Each number is 128 + 32 x the weight over the matrix's rms, rounded and kept within 0 to 255. Layers, rows and columns count from 0.

# layer 2 attention output (transposed), 64x64, rms 0.209, rows 34-58, columns 0-63
[[104 108 153 147 194 166 133 109 189 150 120  83 102 112 123 178 144 162 165 112 146  51 138  94 153 142  67 120 139 167 131  65 132  73 128 181 140 107 128 168 131 123 118 158 191 162 172 131 136 113 125 115 115 210 116 146  77 110 122 154 135 105 139 105]
 [117 105 112 131 131 139 154 193  72 148 170 173 111 136 120 129 151  90 180 156  49 175 211 127 108 120 139 128 106 175 193 209 119  48 133 170  76 156 107 144 165 124  43 104 145  64 166 101 108  92 118  79 100 105  66  99 199 146 119 158  79 116 102 140]
 [101 138 118 163 149 219  92 153 147 140 146 127 181 157 138 152 130  97 221 105 106  81 177 121 137 124 157 204 166 119 132 161 120 130 114 135 126 121 120 139  98 146  85 117 117 107 105  80 123  75 109 110  80 171  58 155 178 148 120 160  71 135 116  82]
 [198 108 173 131 147 104 159  90 162  32 135 120 135 161 128 112  96 160  94 130 165 111 118 136 149 162  76  59 114 147  92  58 153 169 108 107 129 127 102  63 142 127 171 201 105 143 169 133 146 139 187 156 150 125 152 163  90 126 150  84 128 131 124 159]
 [ 69 136 136  92 155 182 143 157  97 180 139 119 104  89 156 153 121 117  98 122 102  98 166 109 116 166 137 142 134 107 211 113 114 129  93 172 156  58 167  76  87 142  90 106 154 189 167 186  88 101  82  85  84 201  96  98 154 150 130 203 150 102  99  77]
 [ 90 117  66 161 115 168 119 207 172  70 159  99  62 200  64 223 161 112 158 114  53 162 161 151  97 116 135 152 134 118  47 121 126  92 115 206 185 255  66  77 180 119 114 130 122 166 171  39  72 159  55  84 123 166 104 145 166  83 147 167  92 186 191 129]
 [ 88 172 154 123 111 103  66 159  95 189  70 122  98  60 140 112 154 102 156 134  83 128 150 106 120 117 129 149 112 139 162  86 125  37 122 158 102  93 174 174 121 144 118 107 149 172 114 153 180 135 130  83 131 133 140 172 112 102  47  76 178  57 112  85]
 [ 60 173 153 151 125  74 112  89  83 140 100 169 107 146 118  85  85 131 132 179 115 105  95 126 160 163 116  84  55 118 138 154  94 143 122 109 150 145 122 193 135  99 106 159 123  81 135 137 121 105 111 146 109 103 204 148 141 108 155 111 150 122  73 139]
 [137 153 107 102  49  56 119 111  84 126 171 148 110 131 100  79  79 117  93 133 140 177 103 167 154 101 188 106  44 108 101 193 106 165 117  82 120 167 107 122 132 175 116 135  89 122 128 105 100 134 115 147 164  92 157 132 109 164 121 164 162 148 118 169]
 [ 88  87 160 117 147 121 192 219  78 164 111 138 116 136 102 128  98 104 122 180  69 223 204 118 152  89 145  98  95 132 159  93 123  73 109 164 146 171 101  43 113 133  83  90 123 158 164 220 170 154  39  85  98  82 161 110 157 131  65 152 149  94  85 101]
 [ 58 115 131 146 101 172  92 137 150 183 131 124 136 138 148 133 118 141 190  88 110  97 161  85 119 148  87 179 121 136 108  99 152  80 144 163 132 128 133 167 115 116  68  90 174  88 126 107 135  95 141  79  93 165 101 134 156 150 135 178 140 136 130 121]
 [137 113 122 120 103 104 120 142 166 134  83  76  84 108 195 166 126  96  96 120 149 197  77 122  92  95  50 103 184 125 132 106 170  96  94  91 141 126 146  99 107 139 101 145 179 194 104 164 132 167 119 107 157 146 139 107 132  82  95 141 169  65 177 133]
 [130 137 188 115  59  65  88 164 106  94 131 148 115 190 122 103  63  92 117 146 101 208 156 126 157 146 137 141  78 174  68 121 127 153  85 108 117 209  96  95  87  91 109 113  85 142 112 165 175 150 132 106 138  42 178 170 127 117 105  69 152 106 133  83]
 [147 103  82 107 192 139 183 140 175 137  80 101 129 134 148 156  69 144 145 155  91 136 123  92 163 124  55  56 112 172  72  98 125 136 183 105 138 158 106 117 141 126 114 138 164 107 179 126 109 165 161 111 130 147  98 148 172 156 139 164 138 193 155 165]
 [176  82 153 114 166  80 125 170 116 185  95  61 107  72 192 113 109 148  46  51 168 114 141  88  86 100 156 161 192  71  99 149 137 184 183 137 115  46 211 151  98 172 119  85 186 138 110 159 117  74 130 101 107 159 145  45  76 131 158 158 197 128 142 103]
 [200  82  98 124 106 109 130 138  81 101 150 182 125 140  82  88 180 141  74 106 136 142 155 148  95 149 168  94 124  99 160 175 138 205 160  93 117 116 145 154 152 108 167 135  79  71  99  69 135 118 198 169 149  61 155  95 114 149 192 102 139 140  88 187]
 [147 104  93 114 128 140 156  83  61 110 123 150 192 139  98 101  77 174  96 123 116  87 146 150 155 185 133  89  47 150 118 104 164 157 129 141 165 152  89  54 153 150 149 150  94 130 188 150 107 106 191 137  82 149 104 143 146 194 134 142 127 212  64 143]
 [ 72 167 110 106  95 149 126 116 145 160 142  97 141  95 161 132 141 132 167 109  88 126  97 117 131 136  77 170 159  94 163  95 148 106  97 147 187 104 162  74 122 184  98 126 147 174  88 125 136 124 122  92 113 206 100 155 140 201 109 164 142  60 133 126]
 [103 177 140 153 137 181 132  91  92 180  84 151 155 119 106 116 117  68 212 148  69  55 109 153 190 128 142 163 130 195 197 146  89 108 138 123 129 127 100 176  90 154 101 122 110 107 136  98 132  62  96  97  74 110 119 207 140 159  78 100  89 125  80  65]
 [162 137 122 142 167  84 114   8 139 144 134 125 152 176 110 129  94 156  68  97 143  73  67 141 109 114 163 120  92  85 108 105  91 175 159 142 139 138 120 161 190  68 224 172 112 114 129 152 100 159 194 214 176  97 118 110  94 124 155  68 126 200  80 131]
 [ 68 114 156 119 126 147 112 163 197  84 123  95  98 141 159 160 127 157 145 137  80 139 106 113 137 196  26 144 187 209 128 101 150 102  99 148 146 155 104 111 145  76  44 136 134 106 125 118 157 121 100  84  86 148 118 141 144 131 180 116 107  39 161 123]
 [147 142 113 149 116 182  99  91 160 105  93 112 142 144 227 121 101 117 155 140 149 109  68 126 104 105  52 132 164 164  85 138 134  82 153  57 108  95 102 163 116  78 130 134 188  97 118 126 161 148 197 100 132 140  80 197 223 126 101  64 119 136 188 107]
 [ 90 177 119 124  85 156  69  83 207 143 123  64 120 150 180 161 120 115 156 104 111 105  65 147 147 123  87 188 151 150  94 111 138 121  93 117 160 129 122 135 126 119 130 146 143 171 104 106 121 134 141 107 132 177  73 190 131 149  87 102 136 103 195  83]
 [120 174 105 175  97 132  60  70 159 145 106 104 145 127 146 133  88 125 202  98 110  80  78 118 118 105  91 212 104 133  70 128 125  89 136  84 144 138 144 179 141 148  94 159 148  81  74  63 124  96 121 109 125 155  74 202 198 168  86 121 120 145 137  83]
 [100 132 175 113  84 171 117 127 124  56 222 172 144 164 124 111 116 169 171 137 153 169 189  95 123 180 111 121  75  97  79  87 145 136  93 105  92 157  86  57  97 104 110  97 110  86 109 120 151 216 133 181 178 137 139 137 181 106 134 176  93 156 153 153]]
# layer 2 attention value, 64x64, rms 0.202, rows 35-58, columns 0-63
[[115 106 104  71 116 108 124  79 128 219 183 132  46 184 133 170 173 162 169 198 155 178 154 162 131  77  84 133 167  51 149  68 129 161 146 104 174 127 128 123 154  82 102 139 156 169 160 125 180  91 163 227 125 121 151 109  92 108 108 172 129 136 152 154]
 [164 105 135  86 140  78 190 107 111 170 161 121 135 143 123 119 190 103 117 168 148 163 107 108 180 122 164 168 154  73 185 116 146 150 164 126 161 137 123 114 199 166 114 132 160 144 124  72 142  74 147 175 136  71 196 112 122 202  92 222  91 148 101 145]
 [145 126 162 147 109 175  88 124  69 126 109 152 187  97 111  65  73 120 148  42 141 101 175  87  91 140 184 156 102 108 109 163 116 134  91 157  81 164 163 147 109 151 195 104 123 110 107 174 108 226 130 139 138 142  38  94 151 115 135 134  87  84 146  98]
 [121  94 120 126 126 149 233 155 183 202 134  91  53 164 139  65 127 158 119 143 122 130 143 170 160 116 193 183 170  77 146 152  95 107 149 100 163  99 104 141  81 152 104 152 152 128 100  88 223  49 141 158 155  83 168 179 114 162  86 100 131 145 133 142]
 [114  98 113 121 130 184  84 149 183 152 135 101 136 186 118 146 145  67 108 255 141 188 171 152 159 111 157 212 182 140  93 135  86 170 173 184 131 219  62 117 166 133 127  87  84 149 218 176 105 145 129 173 128 180  85 111 114 155 113 207 120 167  80 159]
 [142 143 187 192 121  99 131 164 141 173 184 121  89 177  90 167 151 141 148 108  80  62 120 171 152 110  38  69 132 209 185 156 124  96 181 133 128 173 177 115  97 113 110 171 191 158 127 134 184  49 108 118 144 139  95 168 124 138 154  84 159 123 122 142]
 [127 138 104  91  90 110 172 124  77 179 116 119 175 121 132 159 131 108 105  93 119 124 115 115 119 165 105 109 101 177 126 180 117 149 129 125 144 120 170 150 124 105 156 151 114 110 121 139 181  98 144  69  25 157 119 108 115  65  78  61 149 143 122 131]
 [ 98 158  76 126 147 126 131 113 160  79  66 139 175 126 133 119 123 174 138 109 125 140  53 105  89 105  86 107 125 115 100 156 196 166  88  91 152 139 109 131 115  57 190 138 109  57  99 203 142 128 124 118  94 131 154 117  95 109 123  74 159 151 109 117]
 [ 70 101  89  60 139 175 162 171 199 225 131  86  44 199 100 212 158 209 120 163 135  59 181 134  98  85 113  64 159 144 132 166 125 155 121 146 142 119 163 127  84 109 124 106 195 143 177 137 136  85  48 159 161 175  78 141 120 187  99 115 136 105 178 147]
 [139 116 140 136 127  88 151 117  87 148 120  93 166 151  98 113 148 117 115 187 130 161 107 159 154 132 125 147 144  93 185 145  83 108 155 150 130 101 101 159 169 135 148 154 146 194 150 100 153  39 163 161 111 152  95 115 110 155 124 178 104 164 138 152]
 [ 84 156 123 224 121 194  93 173 154  92 153  98 126 161 104 159 118 149 105  87  94 150 175 220 107 133 121  65 163 196  76 173 132  95 123 149  97 139 101  93 102 104 141 123  54 147 118 148  95  92 111 184 165 152 115 130 147 141 166  82 109  81 147 148]
 [ 89 152 144  71 132 139 135 102  55 123 102 129 225 178  74 154 139 168 126 111 132  83 108 113  62 121 122  63 109 188 148 189 135 161 115 118 157 163 159 119 107 139 146 126  99 137 170 207  95 132   0 142 133 158  75 123 125 143  91 118 124  95 128 142]
 [175  97 112 130 122 139  66 121 129 110 116 148 142 158  80  88 147 142 146 103 163 145 157 108 125 160 171 190 103  83  69 118 165 118  69 180 114 149  90 163 141 124 157  96 114 147 182 120 125 128 173 175  99 255 113 100 131 140 114 115 110 131 155 164]
 [134 154 114 171 143 159 107 173 153  27 140  92 104 116 155  93  97 130 143 124 143  51  88 168 111 100 170 137 174 150 170 110 139  41 140 111 155  29  76 129 110 169 161 157 101 126  60  87  51  90 137 106 125 152 164 228  90 101 112 113 113 116 133  83]
 [105 160 104 108 116 118 101  16 128 123 169 190 126  63 188 118 102 134 170  96 146 145  94 105 124 107 130  97 111 106 117  52  98 167 106  93 129  59 146 132 144 122 127 133 120 115 109 150  66 131 137  82 125 104 149 194 123  78 127 140 114 159 125  85]
 [121  68 101 100 144 104 119 102 188 166 156 115 159  89  88  24  73 145 164 108 152 103 143  55 108 116 154 218  76  76  93 157 123 156  86 113 123 162 125 188 121 116 200 107 190  58  88 116 173 172  78 117  92 111 101 130 140 139 105 168 119 171 182 132]
 [122 121 148 168 132 107 150 165 173 129 142  99  60 183 135 109  89 146  87 131 101 150 101 178 175 127 159 117 118 127 139 221  80 131 126 139 109 155 113 157 139  96  96 133 125 151  95 118 187  53 139 169 129  99 149 130 130 199 179 119  78 127 129 126]
 [130 140 154 103 111  75 162 104  99 184 166 110  98 135  89 152 208 118 137 145 164 104 112 111 171 166  70 141 105 122 117 142 185 145 149 124 166 180 226 129 161 130  81 144 211 108  93  69 212  60 113  88  65  93 162 107 129 175 104 128 119 111 120 120]
 [149 139 145 132 149 131 106 110 129 106  66 136 150   0  95  91  68  74 161 121 125  91 128  76 110 173 109  98  81  93 113 161 124 128  86 152 106 134  89 117 142 139 154 115 132  90 109 127  92 255 106  47  47 129 126 162 173  44 142 121 161 143  94 136]
 [112 115 149 112  82 154 132  99  91 144 112 113 131 189 140 129 130 110  79 143 114 194 142 177 169 144 180 164 116 147 158 171  64 110 128 151 121 150 175 125 132 171  83 124  69 176 162 117 152  96  91 220 114 161  72  63 126 126 140 143  68 107 142 157]
 [172 150 176 154 122  98  95 131  53  82 140 143 200 132  25 102 150 122 138  65 149 180 162 126 141 148 111  87 101 174  92 102 177  91  98 163 115 189 125 152 153  94 121 137  90 164 159 136  84 128 124 150 110 108 171  80 136 113 167 139 102  76 160 197]
 [158 156 190 188 141 132 135 148 114  92 115 110 177 154  60  84 107  83  99 124 129 172  88 158 173 155 105 149 135 156 105 187 129 110 106 164 103 206 101 118 148 126  92 138  93 129 121 128 166 120  88 167 137 133 153  96 137 157 177 147  88 112 101 156]
 [174 167 175 176 115  71  92 107 118 108 105 132 213 125  73 123 151 113 146 149 123 156  89 108 206 159  91 104 118 185 148 200 160 118 128 146 133 199 112 123 204  86 184 156  95 135 101 120 125  90 146 123  43 136 173  84 135 148 135 180 111 118 128 160]
 [128 119 134  43 167  79 134 118 101 144  50 167 213 124 152  99 123 174  91 136 120 173 154  76  96 121 179  90 128  87 162 113  96 167 128 126 129 112  76 151  76 116 185 139  98 200 173 207 124 127 153 186 185  81  78 107 138 179  94 144 128 157 135 168]]